python train.py --num_hidden_layers=10 --hidden_size=64 --num_attention_heads=2 --num_key_value_heads=2 --head_dim=32 --intermediate_size=192 --vocab_size=2048 --hidden_act="swiglu" --norm="rmsnorm" --norm_place="pre" --norm_eps=1e-06 --positions="rope" --rope_theta=1020.0 --rope_fraction=0.5 --qk_norm=true --attn_scale=0.238 --bias="none" --tie_word_embeddings="early" --parallel_block=false --extras=["local attention windows", "shifted keys", "gated attention", "value embeddings", "a smear gate", "an embedding shortcut", "learned residual scales", "capped logits"] --init="normal" --init_std_qkv=0.143 --init_std_o=0.0 --init_std_up=0.143 --init_std_down=0.0 --optimizer="adam_atan2" --learning_rate=0.00285 --lr_mult_up=1.2 --beta1=0.9 --beta2=0.99 --lr_head=0.0149 --warmup_steps=261 --schedule="wsd" --decay_fraction=0.342 --decay_shape="linear" --final_lr_fraction=0.0 --batch_tokens=[8192, 16384, 32768] --max_seq_len=1024 --doc_mask=true --train_tokens=86940000 --max_steps=5400 --dataset="wikipedia_en"
Each number is 50 + 15 x the weight over its row's rms, rounded and kept within 0 to 99. Layers, rows and columns count from 0. The size before them is the row's rms in percent of the matrix's.

# q: layer 4 attention query, 64x64, rms 0.176, rows 0-31, columns 0-63
# k: layer 4 attention key, 64x64, rms 0.179, rows 0-31, columns 0-63
# v: layer 4 attention value, 64x64, rms 0.171, rows 0-20, columns 0-63
# o: layer 4 attention output (transposed), 64x64, rms 0.166, rows 0-19, columns 0-63
q0 002:66 82 49 56 65 38 18 50 66 53 57 38 29 45 66 32 48 47 49 72 37 37 59 35 53 72 30 30 66 66 43 49 64 46 40 56 43 59 24 63 53 61 66 72 57 40 47 45 50 85 25 41 64 64 63 66 54 45 19 66 53 50 70 30
k0 003:61 42 58 56 42 80 64 45 74 48 43 75 82 45 48 58 50 20 54 41 40 57 55 24 51 28 58 52 67 36 44 48 50 37 41 46 38 55 71 56 30 39 44 31 24 24 88 36 52 15 72 54 49 58 29 44 52 33 40 53 53 49 40 56
q1 004:98 65 35 57 71 52 45 51 37 79 55 30 55 67 51 66 48 68 49 44 54 31 41 75 28 17 51 28 59 43 53 65 31 60 68 60 66 32 76 68 23 60 37 65 55 54 51 53 53 47 52 54 51 56 55 49 69 38 42 35 38 58 68 52
k1 004:14 49 43 22 44 54 30 47 50 32 43 43 27 58 55 36 24 54 51 52 39 82 41 54 63 53 42 48 57 58 40 37 63 62 49 57 65 39 34 60 68 72 48 58 81 50 31 63 56 72 57 39 41 66 38 39 34 99 55 47 59 60 45 48
q2 005:11 20 71 31 36 30 60 22 65 16 50 92 25 29 44 36 56 57 63 44 56 67 60 33 59 62 54 70 49 56 46 47 73 52 39 40 48 49 61 40 46 43 39 56 54 45 47 44 55 45 55 37 57 55 66 48 51 87 63 56 53 59 46 45
k2 004:42 36 40 63 61 41 94 50 36 69 36 50 67 68 76 57 53 46 24 36 37 43 20 67 41 54 61 29 22 51 51 77 32 34 43 61 45 54 39 59 47 50 72 39 45 49 57 60 67 25 71 67 48 67 60 53 54 25 41 35 36 56 40 47
q3 003:36 78 63 36 61 58 47 51 62 13 57 34 36 38 21 63 56 47 72 43 65 59 61 50 94 45 32 55 41 48 50 22 54 27 69 30 55 47 40 53 55 37 32 66 55 46 28 56 38 69 35 44 65 52 43 68 36 79 46 61 59 40 56 42
k3 004:21 57 47 42 37 38 48 38 17 70 51 41 49 63 75 38 08 39 38 17 38 58 31 59 58 58 61 44 48 55 34 48 64 27 48 57 55 69 25 57 53 68 67 56 44 56 53 71 74 79 65 40 64 43 49 41 61 76 58 56 56 49 47 44
q4 009:30 18 49 50 31 29 66 19 53 37 50 91 81 60 76 63 57 44 46 27 60 57 43 24 36 43 61 68 55 57 50 59 66 57 42 49 30 55 51 49 58 47 70 31 38 56 52 58 71 33 66 54 55 58 49 34 45 64 52 65 36 62 26 63
k4 011:86 19 41 63 54 32 76 53 67 48 49 72 64 29 47 66 80 54 50 53 55 21 55 52 33 58 37 58 46 64 54 82 30 75 52 57 41 40 71 28 39 30 31 49 32 51 56 35 49 34 40 40 73 50 61 54 44 28 48 46 43 43 49 65
q5 022:15 27 62 19 44 04 67 20 74 00 42 79 52 36 58 51 60 52 55 70 52 45 39 38 52 51 56 64 49 50 37 54 46 49 50 55 40 52 50 42 49 43 59 46 51 44 59 53 54 43 65 50 62 51 59 54 36 72 44 60 54 55 50 46
k5 023:39 24 59 54 46 00 84 39 52 53 50 87 82 76 38 55 66 69 54 45 51 43 24 57 37 71 56 40 38 59 60 83 51 44 46 40 43 55 57 50 56 51 45 41 45 67 52 56 43 59 45 36 55 51 59 65 60 30 33 57 43 59 51 53
q6 036:83 74 42 67 39 84 42 99 26 83 58 16 54 36 60 49 38 45 67 59 33 40 46 56 43 44 42 50 55 50 50 48 40 59 58 47 55 54 52 47 35 66 35 57 86 49 42 45 54 55 40 43 40 52 44 43 53 50 40 52 59 36 59 81
k6 041:23 83 40 52 41 59 49 84 26 48 42 42 30 48 42 32 46 53 62 37 37 87 51 48 60 58 46 52 61 35 39 38 43 45 51 48 48 56 46 51 32 84 47 64 81 39 41 48 52 65 45 52 07 14 61 58 44 56 48 44 41 36 47 51
q7 048:60 64 55 66 52 55 50 55 16 81 68 33 51 72 36 50 68 72 27 42 59 71 72 46 50 77 60 24 43 66 47 31 37 39 47 57 67 60 46 65 47 49 55 37 47 54 19 58 38 52 46 69 16 33 50 73 66 26 41 55 43 55 55 43
k7 051:58 78 48 31 42 89 47 72 36 51 70 39 19 30 39 70 57 66 65 53 42 66 65 57 56 48 38 57 43 45 45 23 60 59 55 50 49 44 62 56 47 40 42 46 87 42 41 18 33 45 47 60 39 41 64 42 43 75 66 49 58 17 39 57
q8 003:07 50 65 37 42 36 66 24 63 28 35 70 52 29 52 65 73 47 52 48 47 66 42 32 64 67 59 49 70 41 34 33 65 40 56 28 29 79 72 45 57 29 32 36 54 33 46 36 62 39 54 46 45 52 64 54 31 72 48 73 59 55 49 56
k8 003:48 45 50 38 60 46 34 41 24 68 54 52 57 56 42 21 33 48 41 49 61 40 46 54 40 25 57 52 46 62 63 64 75 38 36 70 60 44 45 71 63 80 49 61 32 63 42 69 36 59 48 79 49 37 22 59 73 69 70 25 21 48 49 21
q9 004:28 38 54 56 53 28 63 37 69 25 22 85 45 26 43 56 45 63 56 37 69 40 56 49 34 76 60 54 20 41 67 58 34 69 51 69 74 60 52 47 61 39 36 39 54 54 32 33 47 30 38 52 50 53 58 45 19 58 80 42 42 66 50 45
k9 005:89 56 63 51 58 58 31 55 79 50 68 35 41 29 37 48 60 65 42 60 62 37 77 41 56 42 24 67 58 44 28 36 45 55 59 35 38 60 81 36 33 19 32 43 42 35 67 35 40 22 43 55 50 51 67 67 52 34 44 44 44 30 57 50
q10 004:30 58 60 45 58 14 31 35 65 21 47 51 38 36 56 42 66 66 44 52 74 68 84 55 89 65 46 55 54 40 55 54 33 24 43 44 33 56 65 31 42 51 58 81 74 27 48 48 46 65 43 62 61 47 50 59 39 52 61 51 47 60 56 24
k10 005:61 28 47 70 47 64 59 57 30 92 48 31 83 37 60 56 40 35 31 34 47 36 37 41 27 76 60 47 45 62 43 74 31 40 41 59 39 63 40 50 38 29 50 47 34 47 49 57 73 38 42 70 77 48 58 69 43 25 31 58 52 43 59 66
q11 003:21 35 31 46 46 35 38 39 50 49 36 65 72 46 38 45 61 49 45 35 61 48 73 58 61 73 55 42 41 54 55 71 35 42 48 49 61 56 55 59 74 63 39 38 62 78 29 58 32 24 43 56 24 46 56 99 70 64 49 47 26 68 43 44
k11 004:63 71 67 10 39 87 28 56 84 34 65 50 36 35 43 46 40 38 63 59 26 58 61 46 63 56 37 50 73 32 44 08 59 37 57 50 54 57 53 44 50 46 38 45 65 48 56 29 28 51 44 53 43 45 52 43 35 75 46 58 67 38 38 47
q12 006:63 60 25 63 37 58 55 54 39 90 57 16 71 57 69 33 20 34 24 55 42 45 50 62 12 30 42 49 35 68 39 59 57 85 71 67 50 50 47 47 50 34 57 48 62 54 47 65 56 53 38 44 43 61 41 27 63 40 46 53 47 54 61 42
k12 007:67 29 51 59 62 10 66 35 60 52 43 51 66 49 65 62 36 29 30 49 52 30 48 42 47 41 46 60 47 55 54 80 49 78 68 39 33 51 60 36 37 26 70 50 14 56 70 47 71 32 54 28 74 75 48 38 64 45 52 54 49 52 64 61
q13 024:52 48 33 51 44 72 56 33 47 67 52 28 77 59 76 55 23 27 27 38 34 41 28 57 16 37 65 43 63 62 53 67 65 62 57 44 44 45 28 63 47 50 72 37 43 55 63 70 60 67 62 36 59 74 45 23 63 34 55 52 68 58 29 58
k13 033:27 28 59 49 59 14 57 06 52 42 13 54 54 64 71 48 47 32 17 45 65 41 48 58 51 52 61 48 50 60 52 66 51 56 50 54 51 61 47 69 56 55 72 58 11 52 66 71 58 61 49 31 47 66 41 36 66 30 62 49 49 58 40 44
q14 037:57 54 70 66 71 53 43 38 53 49 31 70 29 65 34 55 79 72 47 62 76 74 64 47 64 59 56 37 22 63 53 35 59 45 59 51 37 52 59 51 64 42 46 50 22 40 67 46 33 47 58 82 25 31 52 71 57 48 59 44 19 42 63 24
k14 025:61 40 39 64 23 27 43 69 66 51 71 50 65 63 60 24 63 78 80 69 55 40 68 26 41 42 33 51 57 45 43 77 44 42 40 54 50 40 35 20 47 24 40 47 74 40 45 46 69 56 56 60 64 32 66 65 26 51 42 62 45 68 66 53
q15 029:58 29 65 61 38 23 65 69 62 36 52 57 35 32 45 44 67 75 79 60 54 70 71 40 39 41 36 59 54 46 53 38 57 44 43 58 48 40 61 46 40 32 22 67 66 43 41 48 42 37 52 66 52 40 62 73 37 99 49 50 43 39 60 69
k15 041:61 45 52 58 33 25 63 66 42 54 86 28 54 66 47 44 49 74 66 63 45 52 62 40 25 47 18 52 55 48 37 58 59 51 42 51 41 47 25 46 47 22 35 52 73 51 44 35 65 81 59 49 65 24 76 68 20 72 48 49 41 60 55 50
q16 131:49 65 46 43 28 46 59 53 41 52 33 54 30 76 37 11 45 39 34 50 58 54 58 58 56 42 68 58 48 44 84 20 63 69 57 44 59 49 61 40 59 61 45 43 59 20 64 12 58 61 64 66 43 82 80 50 48 41 54 52 42 57 35 32
k16 126:50 66 46 44 26 46 59 55 39 53 35 53 30 76 38 12 45 39 34 49 56 54 57 57 56 41 68 58 49 46 84 19 62 68 57 45 59 49 59 39 60 61 46 42 60 20 63 12 58 61 66 65 41 82 80 49 48 41 54 52 44 55 35 33
q17 141:79 25 67 54 39 27 35 45 44 26 58 33 45 88 22 53 85 39 52 57 41 52 58 49 55 66 71 65 44 31 71 60 58 31 63 79 43 35 51 51 58 40 37 45 57 89 54 57 58 41 54 54 37 47 49 46 48 50 48 34 30 47 31 47
k17 134:85 26 64 55 38 31 35 47 43 28 59 29 46 87 25 51 84 37 54 57 38 51 58 49 53 63 71 63 47 32 72 62 58 34 65 79 43 34 52 49 57 40 37 44 59 90 55 57 60 39 54 51 37 48 47 45 48 49 48 36 31 45 32 47
q18 137:42 20 22 55 44 53 30 73 54 52 51 41 19 49 30 77 45 49 41 52 40 44 46 35 47 28 53 33 51 64 63 45 20 58 56 57 45 19 57 34 74 41 86 57 50 55 57 53 29 53 21 55 55 70 26 59 41 51 52 55 31 42 42 33
k18 131:43 20 20 56 43 54 31 72 53 53 51 40 19 50 29 77 46 47 42 53 39 43 45 35 47 29 54 33 51 66 63 43 21 60 58 58 44 19 58 35 75 43 86 56 50 54 57 52 28 54 22 54 53 67 27 58 42 50 51 53 31 42 42 32
q19 136:47 66 79 66 46 70 36 47 49 50 48 80 26 65 47 66 24 72 65 29 58 53 43 53 50 29 64 60 30 26 42 71 52 22 27 69 43 49 51 29 43 52 59 42 51 32 25 51 36 61 56 48 58 63 52 40 50 48 79 36 52 83 36 58
k19 133:47 67 79 66 46 69 36 49 49 50 45 81 27 66 47 65 24 72 65 28 57 54 42 52 51 29 64 60 32 26 43 70 53 21 28 69 44 49 51 30 43 52 57 43 52 30 24 52 38 62 56 47 57 65 50 41 50 48 79 38 52 82 36 57
q20 136:49 46 62 45 52 35 50 58 50 61 50 50 36 14 51 48 62 69 41 51 66 57 44 53 99 76 66 38 15 42 51 39 56 21 65 57 62 51 28 34 55 46 54 48 48 61 75 44 56 93 55 46 32 48 58 52 73 42 59 52 56 39 51 50
k20 131:52 48 62 45 50 37 51 59 51 64 51 49 36 14 54 50 60 69 43 51 64 56 43 54 99 74 66 37 15 42 52 41 57 20 65 57 62 50 26 35 54 47 56 47 49 60 76 42 56 94 55 44 33 50 59 50 73 42 60 53 56 39 51 50
q21 129:62 60 87 61 50 57 45 24 21 63 47 73 24 36 53 32 58 39 41 53 34 42 44 44 41 36 35 50 45 62 65 68 37 57 36 32 75 44 32 30 63 63 39 77 47 70 40 35 50 53 33 62 37 45 34 62 52 46 36 66 69 19 42 67
k21 128:62 59 88 62 52 56 46 25 20 62 44 72 23 35 55 30 59 38 42 53 32 44 45 43 40 38 36 52 44 60 65 70 36 59 38 34 73 46 34 30 64 64 41 78 46 70 41 36 49 53 33 63 35 43 33 63 54 48 37 64 68 19 43 68
q22 134:38 57 74 60 32 65 57 43 26 38 54 33 41 45 52 44 50 51 51 76 48 78 50 89 48 58 34 30 54 45 52 75 49 67 64 62 28 59 48 37 42 59 59 36 38 69 67 30 24 35 76 31 60 80 53 79 39 52 50 52 60 51 69 47
k22 126:37 56 75 61 35 63 56 42 25 38 53 32 40 44 50 43 51 51 51 78 49 78 51 89 50 58 35 29 53 45 51 74 48 67 64 62 28 60 48 37 42 58 58 37 37 69 67 29 25 35 76 31 59 80 53 79 40 54 51 52 59 51 69 48
q23 126:57 61 49 52 36 54 51 61 74 26 61 64 57 56 72 65 53 27 66 37 92 45 51 76 29 72 75 30 32 43 53 73 60 74 71 42 48 67 34 32 55 69 54 57 63 42 52 60 58 45 37 59 42 50 28 61 31 55 50 53 68 48 33 30
k23 123:58 60 49 55 37 54 51 61 74 27 60 64 56 58 73 66 56 28 66 36 93 45 51 74 30 74 76 30 31 45 54 74 60 71 71 42 50 68 36 33 55 69 55 58 61 44 54 63 58 45 37 61 40 49 26 61 33 54 52 53 66 50 33 30
q24 135:70 37 61 49 57 40 43 63 56 37 40 41 44 38 40 46 50 64 34 33 49 66 53 42 55 58 74 46 41 74 61 51 58 29 33 19 30 61 62 48 46 70 44 71 47 43 36 39 36 54 93 27 76 38 47 38 17 43 52 70 26 26 63 47
k24 131:74 39 61 50 56 43 41 64 55 38 42 39 46 39 42 46 50 63 35 33 48 66 52 42 55 58 73 47 41 72 60 52 58 29 33 20 30 61 63 47 44 71 44 72 49 41 36 39 35 54 93 27 76 38 47 37 18 43 53 70 26 24 63 47
q25 135:38 35 72 60 56 72 42 67 55 40 61 50 72 38 79 45 48 41 37 63 30 42 49 25 46 57 90 46 36 37 60 51 57 49 61 56 88 40 60 71 11 50 65 62 43 53 43 40 50 49 34 48 53 70 57 59 71 56 55 74 23 52 62 55
k25 132:38 33 72 61 58 69 42 67 57 39 60 51 73 39 77 45 50 42 37 63 31 43 49 25 45 59 93 46 35 38 60 51 56 47 60 55 89 40 62 72 13 52 64 61 42 52 44 41 50 47 34 49 52 69 57 60 71 57 54 73 22 53 59 54
q26 137:65 50 47 47 44 54 86 52 71 50 42 58 17 71 54 51 58 50 53 62 52 31 38 54 26 61 22 26 47 43 47 67 69 15 63 38 60 46 42 64 45 60 59 35 51 58 53 56 64 51 35 42 60 46 84 67 26 54 61 44 31 37 84 34
k26 134:67 53 46 47 44 54 86 54 69 53 43 56 17 72 55 52 56 50 53 58 51 31 37 55 26 61 23 24 47 44 48 67 71 15 65 39 61 45 40 64 44 59 60 34 53 59 52 56 65 53 35 42 59 47 84 65 28 52 61 44 31 37 82 35
q27 132:38 54 32 61 41 50 48 57 28 65 45 70 26 45 49 60 52 36 72 58 71 52 43 36 77 48 70 62 85 59 50 56 99 71 36 60 61 41 61 60 24 41 65 48 58 61 51 63 36 55 66 60 48 34 44 56 44 37 54 74 65 57 62 46
k27 128:40 55 31 62 41 49 48 60 27 64 45 68 26 45 49 61 54 35 72 58 69 51 43 36 76 47 70 62 84 58 51 57 99 71 35 62 60 40 63 59 26 41 67 48 59 62 51 64 36 54 66 59 48 33 43 55 45 37 56 72 65 56 63 46
q28 134:51 56 40 43 49 48 40 48 48 30 48 63 43 50 66 25 75 35 49 10 52 70 43 32 51 44 27 14 38 36 55 73 65 64 58 59 40 81 51 67 48 25 49 49 49 37 54 27 38 72 40 54 39 41 44 47 67 45 53 29 36 57 77 74
k28 132:52 57 41 43 48 48 39 48 47 31 48 63 43 51 66 26 74 35 49 09 50 69 42 31 51 45 26 16 40 36 56 73 67 62 59 61 39 83 52 67 49 25 48 51 51 36 54 27 40 72 40 55 40 40 43 45 67 45 51 29 39 57 78 74
q29 134:56 53 45 47 59 41 49 51 42 57 52 47 57 55 34 78 51 50 44 64 24 37 43 29 77 67 42 38 30 46 53 81 46 72 40 68 82 66 24 55 42 53 43 42 51 29 46 20 42 51 60 41 64 31 54 45 15 59 30 52 58 72 28 23
k29 130:57 56 44 45 57 42 49 52 41 58 55 46 56 55 32 78 48 49 43 62 24 37 43 28 77 66 44 37 30 46 54 81 47 70 40 68 82 65 23 55 41 53 43 41 51 28 45 22 42 51 61 41 64 33 53 44 14 57 32 53 58 71 29 22
q30 140:62 15 63 43 82 59 45 66 62 47 47 61 35 71 56 41 43 56 47 62 66 52 65 50 60 59 22 65 56 48 39 56 59 75 50 29 23 55 27 38 24 53 71 58 43 59 23 32 58 68 59 57 19 53 61 64 67 42 34 71 47 55 33 62
k30 134:61 15 63 44 80 59 45 67 61 47 48 61 35 73 56 42 43 55 47 64 66 52 65 51 58 59 20 64 55 49 38 57 60 72 50 28 24 55 26 39 24 53 71 58 43 60 22 33 59 68 58 57 20 51 63 65 66 42 34 72 48 54 32 62
q31 142:38 34 38 52 57 69 52 56 31 68 51 57 55 53 58 46 52 49 61 43 45 47 48 20 54 76 31 56 67 65 48 64 53 25 82 59 49 60 49 27 44 51 10 81 58 38 51 71 38 44 56 43 49 99 32 47 60 52 55 55 48 55 47 29
k31 139:40 35 37 54 57 66 52 58 32 66 52 58 54 52 57 46 53 47 60 43 46 47 48 21 54 76 32 56 64 64 49 65 53 24 84 59 50 61 48 27 45 52 08 81 57 36 51 72 39 44 58 43 50 99 32 47 58 53 56 54 48 54 47 29
v0 105:07 50 60 78 58 46 46 40 82 55 60 39 59 30 39 47 41 29 59 19 31 56 67 91 57 53 51 30 61 29 75 50 43 40 46 70 45 51 62 30 40 45 44 40 33 48 41 50 44 50 56 57 48 44 46 66 51 44 45 74 23 37 47 32
o0 105:63 48 72 89 45 46 24 55 35 58 52 22 47 47 22 53 52 49 49 29 38 75 69 74 62 69 49 20 40 46 66 39 48 22 41 68 52 54 49 51 42 40 44 42 31 46 52 49 28 58 58 55 30 34 47 65 52 29 43 67 25 36 52 24
v1 104:36 49 52 41 29 57 43 57 36 74 50 76 50 56 65 30 65 52 41 48 63 68 42 45 55 62 34 33 44 42 55 61 62 21 43 32 79 33 40 42 43 43 39 33 36 69 51 50 58 13 45 65 70 58 65 47 32 52 49 47 34 32 51 99
o1 107:23 46 62 46 41 44 44 57 49 71 36 63 50 43 58 33 36 58 47 58 49 61 54 45 51 63 42 43 71 36 51 63 58 40 40 25 85 50 55 50 57 29 49 38 31 47 29 45 68 41 51 60 69 55 41 55 06 61 50 65 67 44 63 99
v2 090:28 69 47 78 40 82 55 53 50 51 50 53 48 63 49 44 52 44 69 17 51 38 43 63 68 58 56 42 42 50 46 41 46 56 68 43 35 53 40 60 41 71 42 45 45 60 46 40 79 46 97 35 65 23 57 70 15 49 65 45 35 40 46 26
o2 093:43 65 78 59 67 53 65 47 44 41 38 71 12 73 25 60 59 67 55 64 61 51 64 55 62 63 78 44 26 57 64 30 64 52 56 50 49 73 58 62 49 50 39 48 30 36 63 58 58 70 76 54 49 22 44 80 46 55 73 51 29 49 47 35
v3 110:55 39 59 68 48 35 67 41 59 65 44 46 64 44 53 74 49 26 37 51 31 36 48 31 46 28 68 28 65 61 68 47 48 36 65 29 47 64 60 35 57 64 33 37 26 15 39 82 26 42 54 61 53 32 44 65 66 43 41 68 62 74 66 69
o3 109:70 66 51 65 24 57 42 65 30 71 67 12 53 37 52 54 43 37 38 44 38 37 60 37 48 25 62 24 71 61 48 32 32 33 64 32 45 46 49 46 50 52 27 43 45 60 22 53 43 46 46 56 45 13 60 70 62 22 48 63 62 52 59 69
v4 094:33 39 59 47 65 40 64 41 72 59 57 49 47 81 19 56 45 52 73 28 33 30 66 44 34 57 43 59 71 63 42 55 49 45 58 80 23 36 69 60 58 56 38 14 56 33 69 43 25 74 54 57 59 33 57 67 56 49 69 60 35 61 50 60
o4 097:37 47 41 66 64 61 48 57 63 59 46 37 68 61 26 67 50 38 81 43 21 47 62 52 39 56 34 59 66 65 45 34 36 36 58 76 24 30 73 59 46 56 34 20 75 43 65 44 28 61 33 49 50 34 51 86 48 42 51 31 49 61 31 41
v5 099:46 59 47 67 79 15 74 50 64 48 58 41 51 53 48 58 52 28 50 47 45 43 51 58 69 81 26 78 58 47 63 40 61 66 75 41 63 59 55 35 62 52 27 67 36 34 22 54 71 44 60 53 44 21 69 47 46 48 54 22 37 55 39 29
o5 099:88 62 62 71 61 36 36 48 51 69 59 42 42 59 48 59 85 28 32 49 62 58 60 47 66 75 44 67 54 63 58 25 61 45 59 25 45 52 55 49 80 67 30 47 35 38 43 54 70 25 59 48 15 34 64 58 56 56 48 44 37 48 41 31
v6 106:71 39 49 18 45 73 38 52 44 47 44 53 45 40 68 62 60 54 55 57 68 31 46 27 55 45 62 32 26 76 35 46 54 49 57 52 32 61 35 52 52 44 41 79 84 54 65 41 44 54 52 28 45 62 80 32 16 57 64 66 48 21 38 40
o6 106:14 21 59 27 62 57 54 31 77 32 36 89 58 43 73 63 45 47 69 64 55 24 51 43 50 44 43 52 45 64 39 52 58 49 60 41 36 56 43 34 44 52 49 78 64 42 68 43 46 59 46 34 82 60 75 28 34 63 61 52 57 42 53 34
v7 095:17 54 41 63 54 56 39 42 48 66 41 29 39 36 39 28 46 31 50 32 66 47 26 63 68 65 43 45 53 52 52 44 42 22 61 58 78 16 63 43 32 64 30 69 36 44 49 72 64 21 39 43 36 29 68 55 70 40 51 53 74 49 55 30
o7 094:40 57 64 55 46 37 56 47 23 50 33 39 22 60 36 47 62 51 63 44 70 58 47 43 57 69 70 27 39 65 53 47 73 30 52 57 76 24 44 66 49 46 51 61 31 37 46 65 52 53 54 71 07 24 79 38 67 39 48 60 72 57 64 35
v8 104:54 51 66 51 42 63 72 23 52 67 38 35 60 72 58 75 52 51 51 49 49 40 69 65 58 66 28 86 34 44 42 51 50 63 82 29 48 41 43 63 61 58 45 58 56 20 72 33 75 48 44 43 64 50 54 44 24 40 69 65 60 25 53 75
o8 099:40 66 79 40 34 64 60 19 64 56 48 38 48 63 35 67 63 56 42 62 52 56 72 60 50 61 28 78 39 49 55 53 49 48 76 20 52 47 59 49 63 62 34 48 68 38 54 32 83 42 35 55 41 35 43 77 37 24 65 54 51 23 58 72
v9 110:29 60 20 65 67 45 45 51 90 77 51 45 63 48 32 43 47 37 42 48 51 71 42 65 76 36 48 62 64 50 71 64 24 49 49 38 37 49 45 38 51 75 51 82 41 66 33 53 46 51 44 75 59 40 47 58 51 48 30 77 27 65 65 41
o9 104:65 50 45 68 57 40 39 79 34 67 50 33 45 62 28 45 53 50 45 56 50 86 62 47 84 47 56 49 36 57 55 36 30 27 36 51 35 55 30 51 50 61 69 71 40 51 34 36 29 50 41 86 37 30 54 59 49 34 26 69 28 54 71 35
v10 092:50 43 55 54 60 55 52 69 55 56 64 44 27 37 34 75 53 30 42 51 43 53 46 35 77 72 36 32 30 55 34 92 58 70 52 13 25 62 54 63 59 30 55 38 35 36 69 55 32 31 52 49 52 31 51 42 57 45 34 49 79 40 61 66
o10 093:37 50 58 46 54 71 31 66 63 58 71 34 19 20 43 58 53 45 38 61 54 51 51 51 72 60 31 34 45 66 25 78 58 73 37 04 34 60 59 55 59 33 37 30 54 37 58 56 48 38 35 42 46 31 39 56 46 55 37 55 79 56 51 68
v11 108:38 42 62 78 56 64 45 35 49 52 37 50 61 54 34 30 76 29 51 53 57 62 51 66 53 56 46 55 55 56 35 57 39 61 85 23 47 48 60 66 57 42 37 30 50 45 16 64 51 51 26 47 67 21 81 76 38 36 31 68 48 21 56 49
o11 111:74 29 70 72 65 53 58 46 40 63 36 42 24 66 44 40 64 60 49 59 62 65 67 59 53 46 68 42 41 64 33 43 58 67 67 38 55 55 54 72 55 35 40 26 57 45 22 39 41 49 41 64 38 23 74 65 40 33 41 56 52 00 58 52
v12 086:72 37 57 58 75 33 57 75 52 30 70 64 62 28 24 65 58 71 72 73 34 71 59 70 49 38 67 51 50 54 48 48 67 68 61 24 47 50 50 32 46 49 46 26 46 51 70 60 53 59 66 42 57 63 70 44 72 37 75 51 72 52 77 54
o12 090:75 46 34 65 63 55 25 56 39 53 69 44 64 26 16 70 57 67 62 56 54 70 51 60 39 39 71 60 69 66 48 59 51 60 49 07 52 48 77 41 61 67 43 26 57 66 66 53 48 48 58 36 61 82 46 50 59 47 71 62 74 54 53 52
v13 111:81 61 48 35 33 73 38 46 40 18 56 54 23 45 55 75 53 45 46 45 92 52 49 57 65 40 42 79 46 33 36 59 48 37 53 67 35 47 25 66 46 43 28 65 72 39 35 26 65 46 44 21 40 56 62 55 46 58 64 41 59 41 54 56
o13 115:49 39 56 45 61 49 54 33 71 11 29 73 43 44 61 74 43 34 64 66 82 43 41 60 59 42 40 82 44 36 42 70 67 50 58 65 24 55 42 66 43 50 41 54 37 13 54 44 59 57 45 34 58 83 69 46 49 66 60 42 59 61 62 48
v14 098:29 47 32 65 69 40 50 59 78 64 45 51 48 83 52 59 53 39 46 25 59 65 48 49 12 58 63 42 43 22 75 54 30 54 43 22 51 59 65 19 82 61 67 49 34 50 41 63 53 46 39 56 38 68 45 66 55 42 50 36 60 47 73 39
o14 096:49 58 43 71 47 60 40 88 35 72 63 37 23 74 44 53 52 39 37 22 54 66 63 50 23 56 52 29 42 21 61 24 41 40 45 23 50 69 44 37 70 51 69 43 56 66 37 56 53 58 48 56 26 58 44 62 52 27 50 36 57 46 81 51
v15 111:77 49 46 43 58 30 54 48 40 38 58 64 54 52 73 60 51 54 41 65 53 64 53 26 34 54 40 42 35 66 71 51 56 55 31 44 68 63 48 64 54 40 35 29 62 49 54 69 40 41 33 82 76 69 34 49 74 63 59 89 86 58 73 54
o15 103:55 56 16 50 48 50 48 52 49 55 57 37 83 36 83 40 32 29 53 47 33 48 42 51 33 49 28 58 63 53 55 49 40 66 42 33 54 63 36 63 36 47 36 39 76 55 38 60 62 39 22 54 95 63 39 39 42 53 46 74 87 53 54 54
v16 097:74 39 37 21 11 40 43 53 46 36 42 38 28 55 73 73 37 61 34 41 59 50 55 42 37 35 57 46 16 44 44 33 57 64 58 68 63 44 51 51 40 56 57 39 94 47 46 41 35 58 74 46 69 45 73 41 67 62 69 58 40 40 55 62
o16 100:32 36 42 24 35 40 52 29 91 24 25 58 55 48 78 56 35 20 57 49 40 39 42 53 40 39 42 58 40 21 44 40 46 55 60 40 58 49 60 34 46 63 45 51 69 30 61 74 43 54 60 42 91 58 54 46 61 69 52 53 44 75 52 56
v17 086:63 42 52 64 49 46 45 43 50 32 41 57 33 37 57 19 69 49 54 28 46 49 36 62 55 49 66 54 56 26 53 53 27 11 68 20 32 53 60 38 33 85 71 71 49 47 46 67 55 34 59 55 50 58 31 79 50 40 69 59 53 75 30 54
o17 086:70 44 45 77 54 39 57 50 25 58 30 40 13 59 48 34 45 67 70 29 64 26 41 56 54 41 72 37 37 35 51 51 27 32 74 44 41 54 46 46 23 61 64 65 30 37 48 36 47 70 47 77 46 50 52 31 69 29 69 29 56 64 50 58
v18 097:62 56 34 30 58 56 68 35 58 53 52 65 13 15 48 53 37 52 54 53 19 49 53 52 44 55 58 52 44 32 34 53 84 30 67 60 32 40 32 69 63 49 65 79 73 52 45 25 67 67 47 41 54 32 35 37 50 50 53 38 28 60 51 33
o18 107:67 52 36 42 70 48 59 24 64 51 54 58 25 35 42 57 55 52 59 64 31 35 47 57 70 57 60 57 41 18 47 70 81 36 73 71 24 29 61 58 50 65 61 71 38 46 66 35 50 46 38 40 62 54 48 34 64 63 55 35 20 54 55 14
v19 097:47 38 58 32 42 56 39 54 42 50 37 52 39 52 38 39 53 69 47 53 47 45 72 31 34 46 68 30 39 79 43 65 49 35 29 62 73 64 41 47 36 51 48 61 54 57 51 70 51 29 59 57 52 95 53 72 82 50 19 84 62 74 48 58
o19 098:31 35 23 48 45 55 68 71 47 63 32 44 64 43 59 33 35 53 67 32 44 30 71 35 44 42 49 39 53 58 41 79 39 59 58 71 74 50 31 42 27 38 56 73 62 68 41 71 55 45 49 53 82 80 61 40 63 40 28 76 62 65 42 55
v20 100:80 38 56 16 53 41 50 43 38 52 47 41 41 33 79 77 57 46 64 61 92 50 54 70 49 46 39 26 45 31 31 33 37 41 58 72 62 79 50 68 39 48 56 58 64 54 60 52 55 62 73 39 66 29 49 29 41 55 29 49 49 59 67 55